config = dict(
    rope_base=10000.0,
    rope_fraction=1.0,
    lr=0.00167,
    lr_head=0.019,
    schedule='wsd',
    train_tokens=168600000,
)
Each number is 128 + 24 x the weight over its row's rms, rounded and kept within 0 to 255. Layers, rows and columns count from 0. Numbers have three digits each. The size before them is the row's rms in percent of the matrix's.

# up: layer 4 MLP up, 384x192, rms 0.117, rows 243-288, columns 96-191
# down: layer 4 MLP down (transposed), 384x192, rms 0.0801, rows 243-288, columns 96-191
# gate: layer 4 MLP gate, 384x192, rms 0.112, rows 244-289, columns 96-191
up243 107:140091097077128133170158149164130148129076147107111169154131123082093129183126105131142148146158134154171133092129129139150118159135157123116086132157114130155122084146106121138121116146109081142128113161140087154099133187159169114134140122123143119132109138141149128150115107104161146096
down243 104:124092166111124109105135122099110110131128101127157167128159107123115145109122113077150129145120138062143132155115133141170151158091117161096143134095116162152122141150142118183115153130075152093130168126129121102120112160116140125098167129139139098147129172152152110123157176136138120130
gate244 099:133168131101079129143123143126081144149084128150113102174140141124144118147176116128100145151098177122141148087175183150132106149099143153128151142175105095141119130119125106157079163173165102116145107086104067122173097109154117149136139136141149135132141132117107134086122113152123091135
up244 098:153158105068103072138130112110122173152112063147133156146113121099117105114109129166130169086098140124129117094087146159165153108151136129141179111124112124175113107154108127084104135116141122106097132146174155164158170135130069105140115156136141131099114119145110106118120123140092090161
down244 095:101122105114155177140173137123138058071159136129137115104134132139152124149079098097143109107148112138144097141067067090107108154101135146081132154113150139140161133127110124121158088128146136136106081168133143116091122145143156109115113101094170172149119083134167110188112106077130149107
gate245 101:133109100147141120134124153137086111092100120096117145136103099155120116143171137099120123106113122111145118143144121116136110142121132138143109124174089129135090159123096156179143124115157139119127178152121127120152087137115131104130120148108139146187189161142149135148120134137122135112
up245 098:136133109067115106130198142113125125114134136174107116132175116085169105126134141148152152124145144084133101153129147120117094109076128128135142108130115118094151104162132085089122151129160115161104104134097120125128136114157142114120140169170130174095123109122124091077085129134108138090
down245 103:147138137175134094137091135163098124148158115114101105128122112149099129124117086092192122122120102163160102144131089129117164126109119151105123115129138162155133143126147130120115148140075153165083115128150144124128158132108085138099135103107092085167123166149129121156151109142115138145
gate246 107:130130083117129106086098107124083171147083130144111130158163091127155124145139150166122144132133216140116119143137123149122101145135129153108129151148132098160106138129100090133131158192119124144101137122110116139160112175099128155128100159113145124157093141129131153127133121179121093123
up246 107:144148122077165135144117136171157075128141151162150122103091154111090159152082151123133096127124113122146153140097112100143148153127093156140113112090149176120104139151175159134133116104080134130106142156096110141122120118143080141126128090141093097136113116090153170156129090088111195118
down246 113:097140125131083126141127140152087117151119130117101134156151118149108135096130115114103206111130137136160109108157144177127133154081155139137141122163098114146129139145109141100126140124127124137146102127129158157126117133152145114110084154129117164131125166120145110134148152119122105135
gate247 098:127122168099152138086096141099097157123133112082181127117132134140106168100099113095082120080150105140171124106105139110119139110096183136143124162171137125133121101149119122126103130130130096093164138123127105126123117095103110104148161131140150101106091094146155136135143088144154105123
up247 096:149130144103133099054152173134156141100115116129151190070156105135142109138078144111145148119129120134102133149128105183117120086126121111155147125118161139103130126110151118129096127103097137120152121132101175130124141118121141109130109142090120118120125109119145124120081112128136105099
down247 099:121136040133179114165140156137148130136139134131108132165104160136126123132175097122149112130134113122149122141136114103163053136116166106125132128141093103104174104154133135111135123125106116121127104115115111162153128089113101162120124158118106122138125146142117108151105104104162150095
gate248 097:149101091128119162119133103148125074140117132120113124143145127147108149136150124135125139126162182094139117122132152087123100104146112137126142167134100104132134104121109172154144130148152090121135136124098109136057109134184144096115124166108126108163138166173150080122109129140132116107
up248 094:098132106104106137159094102148146104160121130135147104117132095131123180158151122123089142140133166107152113142107146064090138139151127113117128138107099081104120136139120138121152098136153135122122108114100138121139133119152146127153082138101142126156101146173086102128108140144120131166
down248 094:069131107176158119086120147145091106102126158118110138098132130137150190158096131099115130106101095168128112158149155158185094132124138113152134113090143139105173096112142137147146165144090129119117119122123124132143122142154127093146133141154097128125101103140134116136111155099153129158
gate249 102:147134171178115159153133141105125187136130138150142115153120144135120160177112166133145133112159135108120154148137139135099110154115137082169162128152129150134135099165124149163094115193120130155121118100148120134103106107106125150127085126118114152118099141187138132137147113153161120151
up249 099:082157162136114105159145072144119100138138142100131131154127158132145120111102128114151125091164050116133144123120130158140135119123131105132104109145167150114157114099121109099127121160103137152132173147118113110147101109110108137129095116142135116140052131096139122171118117105180116170
down249 103:100098154115171131112091159148138167138136112107099121134120170131110124115100106139110152168057170128176118120098148102118109106118148138150134144114140131152133128128119119142118113074158143113117089124139136110114125131150126099165109146086148090094139060126141130150084101124120128114
gate250 100:151151115141119082156131156166087164134135149118137134114117132134118134167151138126141160085130155139107092149131125145099125135089130125106113139155132116149140110119114123128116139106126104146107147091118116141094116124178124093086141121120117145155100143154125136148115125150143105114
up250 106:121151125148089128132114129122063131159137105163115126115099162121149083120137168177113155102116185131110145126173110145113138110131119151138120117093112143131132107104132121132108137127125123195170141090130106135108151138085117113125153131150122109136113147121128143126114155132173095146
down250 105:152098134123136178125149111114147097094128091146125144144074136128110107066157118129136161152140087149150149112106110130068166137177161154110111116134166123124132125109147108072123164116157142111148131137154120064162120147113136173150092115139138129140114117108085132129186073124113182102
gate251 091:172160088157143113147083155106117157115149134101111114141150095138129153079115132124172142127128096116107107162146071133119116198142110104130121122143167164172119124112122121122093092113118152134138152148150153133127156116095089119136089151104079159153106129149126149122097117131134119128
up251 088:093102137147095104119123118099111099177127083141169131153127185083142116159138105166094134132094080131108107089156172159141105107068164121144138148129127140130168101166122106133137129140139110131132133131152108125143102116076151129125131080115149119104160133122133115127119128108109128134
down251 089:140106096125136121182086141122138123169162155100101112152111133144108107098114107101178162126085121119108131162140078097109136146137089101105146141198071116157147141120125156105137129132144136164102116094090135137109166141146098124143129139123143113125114153122109109132143082134151118111
gate252 097:131093133143121115104118137122111104109112106125132095153141145151124075177137152123106148119111124139165118141172171160098131095106132148140173154146129098109140116129113117092142114165170127102166104118097152131126079104123143147130090131105125098146110149139122163124133104149083112120
up252 093:151098130120123077133191115148109127118103077134120139178138156114162067156128112118116132111168112110157127140161150134097130125099105129132143152109147098127153119113159119098111126152099155112132121129127110161111130114120158128131111087116113137109118116137155129114116114121092140137
down252 097:089116166129130148125131116118112141123144189144131151125155090132081150109135182142134077142118108120093091144126122139148119131084126137121132120077145105155128154146147138133117126113104145111117162128093108125115160112139152110168125108142157139107100122125131136102148188104176139154
gate253 096:129142166112133115130138132125117128158161074120155141114145109148166116149176148147121138126145112092106145066147179144102098079079137193179155127133134129144081160129114125131117091115163180158134159126141099124123110137091114139128147147107101098115146160165138135178083081137146103115
up253 096:155144114129142143116128101163118118107083141137108093154130140138121122119100130093069166176105171157136121163148118095162101122117113148091139130098106141129179125125122122129116139140127122152128179107103136087106122151178107127120138149117133144129149151092122085133136148112110125121
down253 097:158163140082135098154139154126121147142134121128150101117128160174147125112167145106176122097144107080146128088168131121114117193113157133166146127091152121135156124154091146136167095158145156098117076150145097123123163170142091132130088129111108156128174134146127113173124086138156109190
gate254 109:092159151147073150118147148113096149144081096139138082135139112150111136116152128103149111151087128092159122178134116063131093136100123156188134171146132153122102134159126108104122100137122161113137156092128132081135107117148137126094097140091149126141138124128125120116119138143103121127
up254 122:111130126102171111177117129146196124117133174120154130097099166111124183088067115130090144126148112159068097117126116113118171159150133090101118111096137119143137097087131163135114122108122122149137121138137127139104135091134098141140178099146102125133092125149110116128133110131158120115
down254 114:134164123098153131133138132115131104114143141149130161166084150141096139112133112081100153118134093135137165099160148120129114086129139070136156119155108130150164129178083132097146122137125163141151122115130125111138110097109136132127130138113076096134104124104128143128117166149174141130
gate255 095:124144076139158186129103132102140166089135148109119134148184120102109149123096140125143158131119124146116098132089100140152144140111154098105108105195136119123138123150149149129154110141106154113123138124130112121139127060150157130158106129092141106129070113117124166109163095142145119147
up255 093:111162133074162137133151133159153164163139113148108120112159152139213118154134132140192149117106119101135083135124126121118141153078161109126123115126109115125077123094074110130160078128136138116113081127111149074133155113125153127105084105129148175154099113138082129092175136121161135133
down255 099:120080131091077098105128155126119123092092111117172148168096145092061156121102146137120158161144124136113129121112127134110154141160109100145121111101135130099136122107156144151136141098155126141130120102100103180124130152111133127151133111143141087103120133112165112101157130170106103144
gate256 099:155145117094130183137073074185118131124148138148128087125133118133109155133173116142164149164132124142112118121142141146121135126147124150099107130113126141146162114129146126175166132123181124128109176109166105115137120135166155150145174117124111104134158129149127098104092104149129110146
up256 097:104117174156140108125178138108183165148063144149164154141132144123143108139108160124078123104111148141150126121161135132125123131108102114139107117070185125097126116137119184079159103166080115140151160139128170143149161092093072101113123112133105176147112127130123134142143096122122144117
down256 100:109147117133102108125111146129130138158167143133098078094157122153112093142171114151116124153079177112138150132136104110109142136137142079123166147133102158129114144112144115149112140112156110117121156145077082123111126149172134095182138159093137142143145137134135157116106144145101114137
gate257 090:121132144092136148124099121110112110152181158098161145144181138102164158121099119120107100115147156154108153089075186128135151148122133110142073135157145148147120126176127145128143142093148128112140121133137113153105101103147129146123156146099094155119105151163139163135130140150111099143
up257 084:102152151145134101147170112126192159120135159104165151108090133142140112134110108100084109143124125133118120089153147123116138143143115119078190154130146106098135093102116110085141130121115100109163162096156104134137102128083143127115098120164157144180132130149137146115112128143131129139
down257 089:109125150104133124118125128137090165141116118099096100123083110147103112146111094121086106126119163141104155117109133108109132123106117145127104164118136136123096122112107131149125132129120145162077090129138123138117177112113070138164192107090150120110154171096102103126154111140129137109
gate258 100:179098158098104139086161109099121164087087111100123095130146140110137120159121152099115128153100102144169115144142161126107114140084140156158137136152149152109129123131089123170110144137130131100096119113107122130143128179147112138117100111145109099105144120147133114131140131158111103120
up258 112:109104102143133128140106101123144071191148127144109166131100152137168116189136103177120111136140146136117135117121106113144104098151115125105119160134125133134166116149154175099134124155152102143112146111148096113077113081114130124112142158134145132164146124099147142121109128156147130114
down258 103:140117100128136158131157136131155166158124105079170130095158092131152156124117156099123149104124147125080092123148162156118122150087136143157148129141121123131119126128083165125172141125141167138139117129107138109092115197104156102144134117122107130127141160143123119149110111162123105147
gate259 106:117139089121111156127083150151090132145132149100182143155142121163146125145126120124105126099130143145121150106157154109155121112123119162169137143142151131126124126152098127183168157113138110110127157098079126113133095115133113140140140145068107148155132121125124173143169101140150117118
up259 114:105167147075111092156159101156133108114143096130204140144137122133157108115101139177140121110154149140146159147186132114134144136148112139130156104136070161109152138116124134129156137165075164144105140106085165110120140102133120128126122142151134160139097092124134147135131104108127137132
down259 110:126153123169117071118150104130098089126126148118129161150134113138065133109126149135162137135138126112153113093133113156094126116123120114142117076134127100151105137149088081101121109115126119128158110141165128162160148107161095118134139127129139115140163139146123134114118142119128132142
gate260 101:138068142053173145134116163090121099117136147088121103131155175088124131102144126128125076160151125119113153120127135126122112105107114149150130171176128170124119091174131113126116130165132143132067107113077079123110080162139154112129119120126130096121174100132094115115140137151129111125
up260 095:136077152106189169130140153106132145115120161120131133139151141081115124101143115121144094148156107118170140122142128127111095112097110181136134175167153148116135090147114089122132122163114106156129083136101095139146114181120171094135086103137139115123195152100109093111146114140120110115
down260 096:116148117105114079092140086120159145113127151107115137121124106121122126131142134129121157123107125146087146106114171111096127151153102126103119054184136123103123135149135161130141111127141124110147138142163184130144133099082125097135114112124112122122130142142121118130079134140073102116
gate261 101:150132090134109126116099105114130148124149115108146087154175100123174081137178145113178137115143137141138115116134131101127125157126133126174148164161098141181118123137113116135140107130140129091108149091140089146164135150115104124102100113104176152124096111108121142133120112150076124124
up261 100:175136116105097151139119094137122133157140126117114113094125134121138125128091151117197136167110129110128182111112134136162122129126142116171128134153139170148108131173142123130104105159119159137061072102124105128142161154096112111131114118090137134086106150118171152139085091116121125111
down261 097:110138116140128148128143152175137089198145137144145115143160135150085136168110141102153104124146127095164117109100144108147121070111127120112142134120157141113114111135119122096107141093144147143174139145144132095089101113133136134074137127156121148111149082129166147107146147151122080126
gate262 100:151107114103128167108149085130169110144151163163131114120125135102119167113154123150116128129115157130113168104181179116118139106077110152153126136131131142148131063122128135152155118149149137178095154130118125097122137176104132130102147119113197131141148125144106113162115158152112123138
up262 097:138105119076128153150135080155173131134107172132155121105107113123161156094105118120119148125107107122162141144112110138142144137153110165131125134114115143122140131129138124135111118107150126110102112158155141125106170150162120139103175070131142142113062129106124110128126160137083160150
down262 100:121133158137105140112094157122095099145128100099099125132099103168145151125131135163125106078153113138168091126156123134099154091148173147132139169154130115132134126108139123150111130132094116133128174151141133120101133088096098149091092157081095118133165150121122083152180142142121130118
gate263 106:095080149159127138123121085112155120088129150123159104146161123147150123149151085139130138141072129117127132130181162139115105144131147190126098141134157143163122113145139110118145105164185109086175133109121085155143082099140121167111129156078127093118133137133125131191155121150085110153
up263 107:146114079128104135119120124163139067115114153167115114132180135109095109122127156109111115120118137146143131091141126134162103102157078144135075143143086114161139167112133125140077127103112187148112103114113105137104120149164127112128101144133132119112140140135141128143103146122110145113
down263 109:171136130111137105098150116106127164117120150131089097090138144149148166139158112133126141123148116149134115135156092149110099128124184097142091111086114124184132149130113137092155116170131146098147128136096100146131160147119133145112124115120154127123155123158141086141108119108110106151
gate264 100:112157133127097126078115131155118121118116157083119113171156159093111164088170126130135109129163091140158090120113150124161114115123116157121129136178115111113146134131146092126149122122128127140118148142088078147122124143134151111085096129130117134133148135082141137123125148129112113106
up264 096:128163121115114082097136114140170135143132088143130147119144144090099072130112113130153120134144098089134120116104162157114106116152121173124121118121107128113103148131111116112102128149115152136129114139097152180130145121118133109097105092124107124154131127156134155134136114107122132131
down264 097:109127115128071089105105134131121120171170109149083152125108126131176154145116127152151099138161126132137110110152104098157140119121088099140158114105123132107144120123112171144148169127107150191138141102129137125113099149122153169149142185124120164145085150133120120129110134131143122160
gate265 099:157147110149134125139091115134130148133160136159162081101117119100112180108148182131099130126138127113105091157144121114116103151117137133097107159109125139130121122127108132152112117150125155124143153151147118154090119132162130129080128113125167140145123149136108150128093148141085118106
up265 100:071158150094110126107167143140122138142103150127152114146154129112126108121089118153124119159144148144114123102130164091124139071095119116134097125124119121131083162124141093154122150097125121161182084130051137084094123121138086102183114130095126084102131105121122165105123121120129109120
down265 102:113107073135109092146101132133098107143129123117113146147138155129161098092097127112165116145150156141124141128139134127156102119100103108148159115099167104138127157106150162118101152142129100146126147131148113192136121127146131127124105137137186117150106116163132091129104130149152087138
gate266 106:130151116104128136134139167083111141145130088117135114158142111138129123163118099128168119106124146136152173082159155145061133128120146134124203146132125166116102150141076105138120089169103156147120099082105090153123093156103137156114115120067149134124137083115088182143127112129083103144
up266 102:167174174161148120137123128128145128119164116142107154120135087130096167160134113088133132109108128131148136109117156140118124129137113127143166122115099116151103107146131143132099088160104139124192128124115121118123110153110073166129100135090140123120126110136102200093120104101144154136
down266 106:125109132140133126126091146169125161113157143123100102116119159086124112145108080170109120113138097131127130165124147166132124122100115155111135179177120139118199140128089132149101138068124137105118143150141153131149130115146164120092137124162153115133108116098162100129136101130141132124
gate267 098:121124113148065113128140129120124082083113116137097169115136157144132102175173129105140156121089151107111161155105128150136101107126119149130141159163149171155100139120141109143113137126159159081118095124118095094114105138156143181129089136136099144121145079114144102168116105125122111125
up267 091:101153151136074115145152088140124127152109144131159135151114133147175163133114158122090133090109154131132105111111110092113176123165150114121088116092143088128065147107146127096118150143101170091136145122129192118119167134112106119154140148132184122167124109126099125096098124129117144094
down267 094:169135125099134130145070111137101122087135150131123169136101126149127110096195112112120153155105142147104121165151130166140096176130111095101129178117128180095140127144107138146103141085157137133105109125089107104165147138140141150130131113143086076151161136104122151140182160155157132125
gate268 099:126127156139168102126130156106105121128136105127107121117160157136159134114186100109126122147161126124144140133143166152119104105073123141130149160125107110141109143143137069146114116133186155115123132109150079130094136124151160143121104132128135137180139119117110163140095132151082119188
up268 102:116139120100121127127128150157133137125145127155146105167131142155144128159099152131133130111107122134105115137109093112141115104179153108119161118127145162098118133116118137121091176165035088116055131118098160097115128117089107122112107118138099113058136127113143150102152115145151113091
down268 104:132148132161130155133146119125150152147111102110107116169130131125108165167093112139117143130156094136122136063133148125149155186097080099123146129118135136104134073139120155144121111145143115121128137117133096099085094090162153168116105144127140137153159127106155102072157136095119116128
gate269 104:109132155117147088104149140149104168127113088147174079144158147176131124159158106129099155114157141156139117156125133092109124162111155167137149130114148151094055160152107113157107126154149152112146146118102094133168132117120138101097099126092132152136153129134115097132144118161132109135
up269 108:123180107167144098123121121125133093147124148131180121143149107137104114144140110153099120117128167117116127177117114134083127151114109126145182113120139124100116096114127161138134136183114191138132131117076162123141103103158151116125104113116138125155108112114138150109179136114154128126
down269 105:118138165125160152139140161120124111098070120154128120118131141097160111131128126135167109156111108113114120122109130165117132098122147124123114151133118122155087157133153092137130106127150139073146098132152113105154161118083120124111148091133080098143147078127115129070135118146144134117
gate270 100:133168136102093130108089156143135105154124121115153148139156098191119145162120150134140115131130179128172092138132140163131127159145122158123139173151106138102132152157103181164118100093125136082104108106123132179073121153168129119144124153104129127114095183152137079119100127156100120096
up270 092:108138111167107146133128163104150116153107079123160126137122154108135128046176093162109135126128111139130105153143187119094112133133119149133157145116140125169118121111138114120146131166161123141119161089093101106129140133114132118122168112137120112124108143107123095132120165114098121157
down270 093:136150069116096109110170072124153103163158152169114116135146143141128167144130097144133097090142108137117111154135095152200118114129115162127151119109149150112114137151096136099143127102116122104113138139163169163117126170133154091170090198128160126130133162141132134143126123147133109125
gate271 098:122090163125136137149143107106134153149122099135133147143125143127073136181157096146130138170123141105130146137173139165130132118158111150140132159110169133137120105134090133137096104107158117117124115112144107118138124157146128148082124108128123103165176103158167113155129114130109124142
up271 091:086158151126159181108115084113091142175126075089159090135115123127127084121163136121150121136129107095106130140086138134151120102121092156159172150138129128153148115197131137127061136142157155137111079134137108148138155133136156142141080126158083094121142127110156143120159159125138130180
down271 096:143096118141078094143149168131101152136157078119119168135151148150102087152146097139127099118133123146133166146116094111156172143177138106171155131139128118154144123137144123125104154103153152086156178109149145104138121130110101131088120137141124142119142131125122134155154129138075143130
gate272 109:119146158066083153141139136109102135116131109141148141164136136133150150138160116081191115135114092127119095104074132133112124127116127162155188171133117144135146140132104128136165137093154136108133094108107122134114131125166144130136150105112124120101112102140189162109091124136103110127
up272 109:188132124108118101132158118140148109104156171160146131124137149121087136117122152120079113138136148154139059120119190145153143133111115136145141146135135123122129135134117115145099135171168174122129118126153114172107137158112152162158119113081163095135108121114108117100124149111126135167
down272 112:143131116103137137141115115149097150175076128066134150100120085143144161135105136148132117114139148136129131123102098144123138132121203166153123100124122126159154098139150138165153148111096102107106091097145090098174138083158096106100132118102105157117161152127115145106133110169109121088
gate273 103:103158127145166150123140147119108140118130165148116122116161140122109157053137123120173112095147150107116113133148082163130159138099134123125129106166159155140119097171116161114155133140154120100157158144125162175154136178154136106140147135124129154115113127141155160117128090162145122122
up273 101:094152110156120099100146153151102127072139187126105102130171185097116193110113082110167119126143136138116146128157070178119132137104140130119142130122139150155172093126130093158122111127145097156155117137121137129165142142171176095141080117135126119116130165129183125137103103128132145143
down273 098:147130166150136120126100131147123151106103125150119150116121116139169188167167160132120119112115129128123130142117173072142111124163117150129170154110131123145123154115158148108141111126106115104103131123136106139169130126107156122127156106121148122118150112160098104141147166135123134149
gate274 096:151104157082158162086108148141166095144109165154152143156164156120114164128119115108108130177125110111143126125134196116127077113134130126135149144095156148120131099112129149139139158133135117187115135102156193107093096113145134195107106133105153102130101125134120121147124146106134122152
up274 093:163101129123121079128159198136090143164103121133117141107115148146142119154146122135140120126110170096136141130130160160126144138171146112138135102143126070154102149137102056120064128128143119091156135150104095092154127126111151134111159128122114153121190117119130097133086101120090138111
down274 086:113133147130152146149153130152166124150143095130128113140125159136086052121123105163129127161132142156123137124134140102151160112115126090114110168183117128113146130078157138122136137118095134173095122119152115169079103110120088151166116124116149094131043133138091081117154121122145109150
gate275 104:117125131085107142127122100154145123125077144117147136166176110138166095151148108152120130124110150150123107082158164144114117136141107123167157155174093128139139130182111131189149112120144132129110109069097105111115114108143174122125089151093123115122138115087143122113083140164104109126
up275 111:151151110145111151124099121131145154090091151118171172146138133147120118120135146152093166073123109156131120162156088104118134136121116108132133162128154075133159136137138102105135118124137171107162158093152138136132106078148110144129095130122132125146162159124152094111163108169123103144
down275 104:131154125136170104120066119125142122135095152179125113131147102152097131090104111078112160077102113095139149165085119119077110120169117114118100112115095180123120139127140124109151121150132156107145127164126137149167127152109140095126170118115131138108117116109127091128150152146127138117
gate276 104:110106151082157139128136148117094112099130119101124111140114140161186142108144123108144077105157130104145126093158157109093082091113134155154140148144139137108097135171108138147149120171153163139121108093112141133122099152100124093123173110077147109144158116146140111109153092135113134118
up276 109:146155130164099106171115097100147165126146133174078136122121145141111101124156129132105111086133156143171130110145110135141100147086093119141104129124093134139133144097133133151102114182120121157115176116095099114164123101125133135106129105130123158138155126084100113182091156110074108142
down276 108:126124127126133166142157129136087139125117116136164145115147159114109171119176152100097089122151102128160166121107119108087116107164081126123131126101156059157111108132140159110105134161118101121107122146114156138132110080143086176110104133132109133165139145178147117111158113145100122127
gate277 094:190110113091144098134175157126110104108155128167158080117150072139095105128132107149136129134124114110140166154153162090075086162146128126155153160123114152161144148101106098130080116121157118168114156138127085143093090158117131113098133140143135148115141138131105079131123121157104111076
up277 093:116136138188064092127110104122167164084127149086107144149118157140140143117114160130148128080143102169176097179177121159169140131136107111112101102134160119094138117115128128183144140129112123118134105155155122171137116095148135131145107096129105116136137106138138156113096113128117132121
down277 094:133146159096133137106135154115129133135125148162149104067116085129101120109141114122110165130112122110117143123119152118086143117144131120161158152155127102129115123129124077094126081134175124117137113134119124141106137128159138140156127130082136128094126107101133076111121136125109124137
gate278 103:137143198132162175100111146109117141143112099139130157133126119129154088117124111088143149120121126074167154122140173120098092188111118165124139127136172111124080098167107113086082120147170162121126151125173148095163109092086142139125074112109139116132116093163159116114125127138074114149
up278 101:124147158128128116107109124126130123101137112114140159101128090090175084134139129136150117111147178148124154139183138108111128138140133193147171134155179130110117130120107103113122098111109163111162152149151144077154148113128115139132116156098126106175102052113140165130115105130154107129
down278 108:130129156137128147104107165097112139138130123148117152137156140083093114113122107155115168119151150097091132130158112159136110143104159103100160130104116126157107119187155138142127161133122139148131097122116131122161153093133151112110111153164104134119130123155159121135149144108073146149
gate279 102:144127136147142095137140136154100097115077123177127110104138141159102132132134156091126130162122168160160141166141156119137111088100138172127124167140100125127129120148117110180147122107116164056140185081108097103105090117156160111120109116104094117110149150122116136139121142158122101144
up279 111:150094058103093122145116124138146153148158154128087078109125147171112122132137143113108146128111105090137159100135144133161131158145164151120103103163120158111134117189169140146129099119122158073116158162104127111086093119107122073102079137108102129076154140110152110126123115143122112179
down279 111:172121157138139132179113118152137091108102118163119136122099150104147161075139165105131149119125107117073103132134137127120127167105108105163135131125129152095151103113104143126160148063104122180137132108087135154127132125130131123126090141165142090151083126087126094101135140144135111119
gate280 101:154140116154122095161131126168121150131104164110125126136122139138171143136123115133130134139123098090115132146135121126130137128120122158099118159116123116138150125143137157142112084129108144162115139130105089112116094140149134146109163123096141130153130139167097130104113181135103101100
up280 098:093141125141101108129162115115105109091200176077132121066146088179103123094114122077145118096139138124168130135134136119122160138119132137181137101148121111143132124139130153108138130145116146096135098102132119151121134145153111147137146107116127124131174139130143116151147077126095134164
down280 104:157122162133082115156113140097115138180100139117151167159105132126110118146106107139179121172111149114109118103102132116138148103148110154129096168145136128157082136081150084143091170108145098164102161122122140140106164115103103107139143136135156123150112123148098154079085127126134124104
gate281 098:169061156077110153146112118158110157108117121137098141118161125121110087127175146095132138125128135091117153166126115153085123144147120090124085183139157132140114136168135115181125137178120151105113111080077099142095129164112140126140116124126131140147124094177155103172110102150104119138
up281 097:102132090152135107112122117159143137132122142097123139140117087106148159152148131079146146113088112209130112097098126116123153136108115150130151123112131128137138132063100127088144122116163152167139137183144122117153112110182133115137124142140136102113091141118113134075100160125168123099
down281 098:160086121119114129140146193122120101079155135138133146117128134098083115115122127139119114155161144092143136146131092104100143131153132113153133141158119129141104104154095119191148148156118133128147117129064165157117161173107115151154107097108083145132163101141111139161148103147127123095
gate282 098:098150158142133132117110132084130128122144131115162117109126116138173140153175072136115148143149125114147149097108118134131120104122119119126121139155141120122154128109128138098110049141124131138152147148184147141121137153110178146147149076132149144098088132146150143185126085134098129133
up282 092:121154116117149082131171136135100124148152100169124123109144133146114152088139112099144134170154114147149123150128085100121127150114129172092131116102073151140101192124138083144115168114123193124138129142129149108109110132139155143116112150101130080122080179133142107106115131113128115155
down282 092:159097144133162182111099146110144135123138123140153094125137121151185125117136135136116125123120106120144119133127143102144146131104080141110152161096115107134147113175140129108146116151160106116100144134111115126106146114141100106119142077096124164120162127129117099094114160143114137112
gate283 092:118095151149129156139130117071111099109154150112102130167124111139157159096120080113149143148142146115140161110137131144138114097122103177142113153155141121126124147085141114131081090139142137148118075131135117120094123131143133109090178115131128111111131142128124114181134154143142133131
up283 087:135135130091115115132131126156123142096117099151125143100129106118117122134141134126162100112133063103154128168141135120127136121120156152120165131131151112156118156165115093153097130101132179102098133129109142136152149186176123141152144119139150146153137129102133097129102076140129120109
down283 094:146088131137158118116133144123148130117156144109149120119131087089142100110131100132136102194114096161116142103151157128093160100145122084134078124135107117107138103103155142137131107167143069126141079122146123117114116103161109146150129089126130096115103127112113119155145135125136120133
gate284 106:122097128128124144102131166125131092118106139129150137159166122120123165083137158124137113119153152096121106108110140115133079096133075144143135172121132146129152086142122160118127125160106143134156153104095152139126043146141168134142127123125146138166155116151130141105094135161113114100
up284 129:142154157101136106158114116119112150115141114147131086087124112118157131140134106163100141125073150124097124107133109145093136132149157121122194050102097129149089120158108099149144113132154118101142140156121092112085172134102089147132152160125118137132125111144126120136141092106134124150
down284 111:169131125138108110134127152112126148158126126136138095155114148132099105162107106137091125129114155100139142113128051124090090132121103109111142108109108140155101143120123141123157090100157161092157122162139162143088131093138091113161171152110175163098145135129100187085117138149128106153
gate285 100:089076128119118142149106131101138121099060156151139098127124145123173173125129131109142107126108173157144137095163132126122127130084133103127125125125162147105080118152111161124158106154155117137147154110110113112125106164139087102151162140109103139114159131157113182146121112154125110123
up285 095:084078134118107139113166143120146122157105124168121112122111125169140155125149117162123136157099157160139146143142129164159089095117165098092126143125138121140126126121125137129132121143123106152153167134119132080110124165140117178141189162144079156138151116089128115144113149155147128151
down285 099:128165179148136128118133150125116168182128119154137136108083110067149128117107143170140148116158130103145127116170125156136160121114123122123152113121133150160107126134142117168095157109163106111113096115139152143091138135121119141109131137129074166132119128145115136077153119134129190125
gate286 099:161099130128126119110148143137135112124106147103149161111140073148095120120113123147123124111156102111161142158127132100112118120177107090162152162158124137123116139164134169169097108140143128099070135097123159160091100133141140106110148121101126144129140084158180083113147139149155095147
up286 100:100113135093112154153069108120136119090133111124133118118113103136141199114104172074126170136125121158090120096098098136095153140124148129089117116140123127132129140141124124108138146163125111101110110122135131108105095150138127133131141126099098085141121119131134177135101104140152101094
down286 102:149127110100129129132162080079105177130143131152128129173127121160115136113158132108128095149144171102168141170158140122170119111131158127165182120095160104137134159164159111156111142088119103102143147136180156110123164161124129112099132160151141124146121125123153116132133107138095126126
gate287 099:166114136114160107131097146100110105123116129114120081162169122129117143131142121100160086161133123112143139093103154113130143092137134131120145137167105126107123137148135130125119156097151134153157142110117144115121061114144160156135154133113126135153157158171149153086136111203117093139
up287 105:173131165113177104122102143098111122139105135109109082136132142088164129123122137143177098166126090142121148077092152112124155128132102135098136157173098120127124138104167116143116142104144094147142130123158130125110106104089118145162140130160127114155188138123124134105140134168132135151
down287 102:109145135103128144129141091130133134137110157165132132095138165146117118145151171116087096085103134122132083181137084149176159148118123150124121119086155144151105160103129091146121123108104074094095127153097157144143151147090081119117114109133091132091173104108129096186113149099109154148
gate288 101:118104160133103157104129125134135128090106133146160110159155100155154100105145106120161149109159131111169130155128171118080111127088092127120143193143136160082108094112105106156111140151142151142091138108068132139142096139131166126105138095123146111105133168152142127159118123144116112156
up288 108:184128126104102088139096128092089118142122139120117143126145094128103133151175151119146119117122146111109159114148108165122110130147178169146129123182131106132154144127132120133125127152141139106140129096130122128121118096135141120129086166102114132135147090156101146131127095163129097103
down288 108:100156127132153111136129133147123129103098151157173164110164138138158126148114150162088096114111122072110155124105127100094166086135113117128158122123130092119146131096146130140121132090126145162158159152137173121121128139160127100157133128112171186135145143141132161103128126117109150148
gate289 105:135131135136117153120101121089089108162135124114171101090079095140146149157142120128128120140096137103085101121162177129121116119133136132134111133143158155119113121138105101148095108166164114118129110109132123101124117175117115127104121142137124128145167115151178110131115128152119112148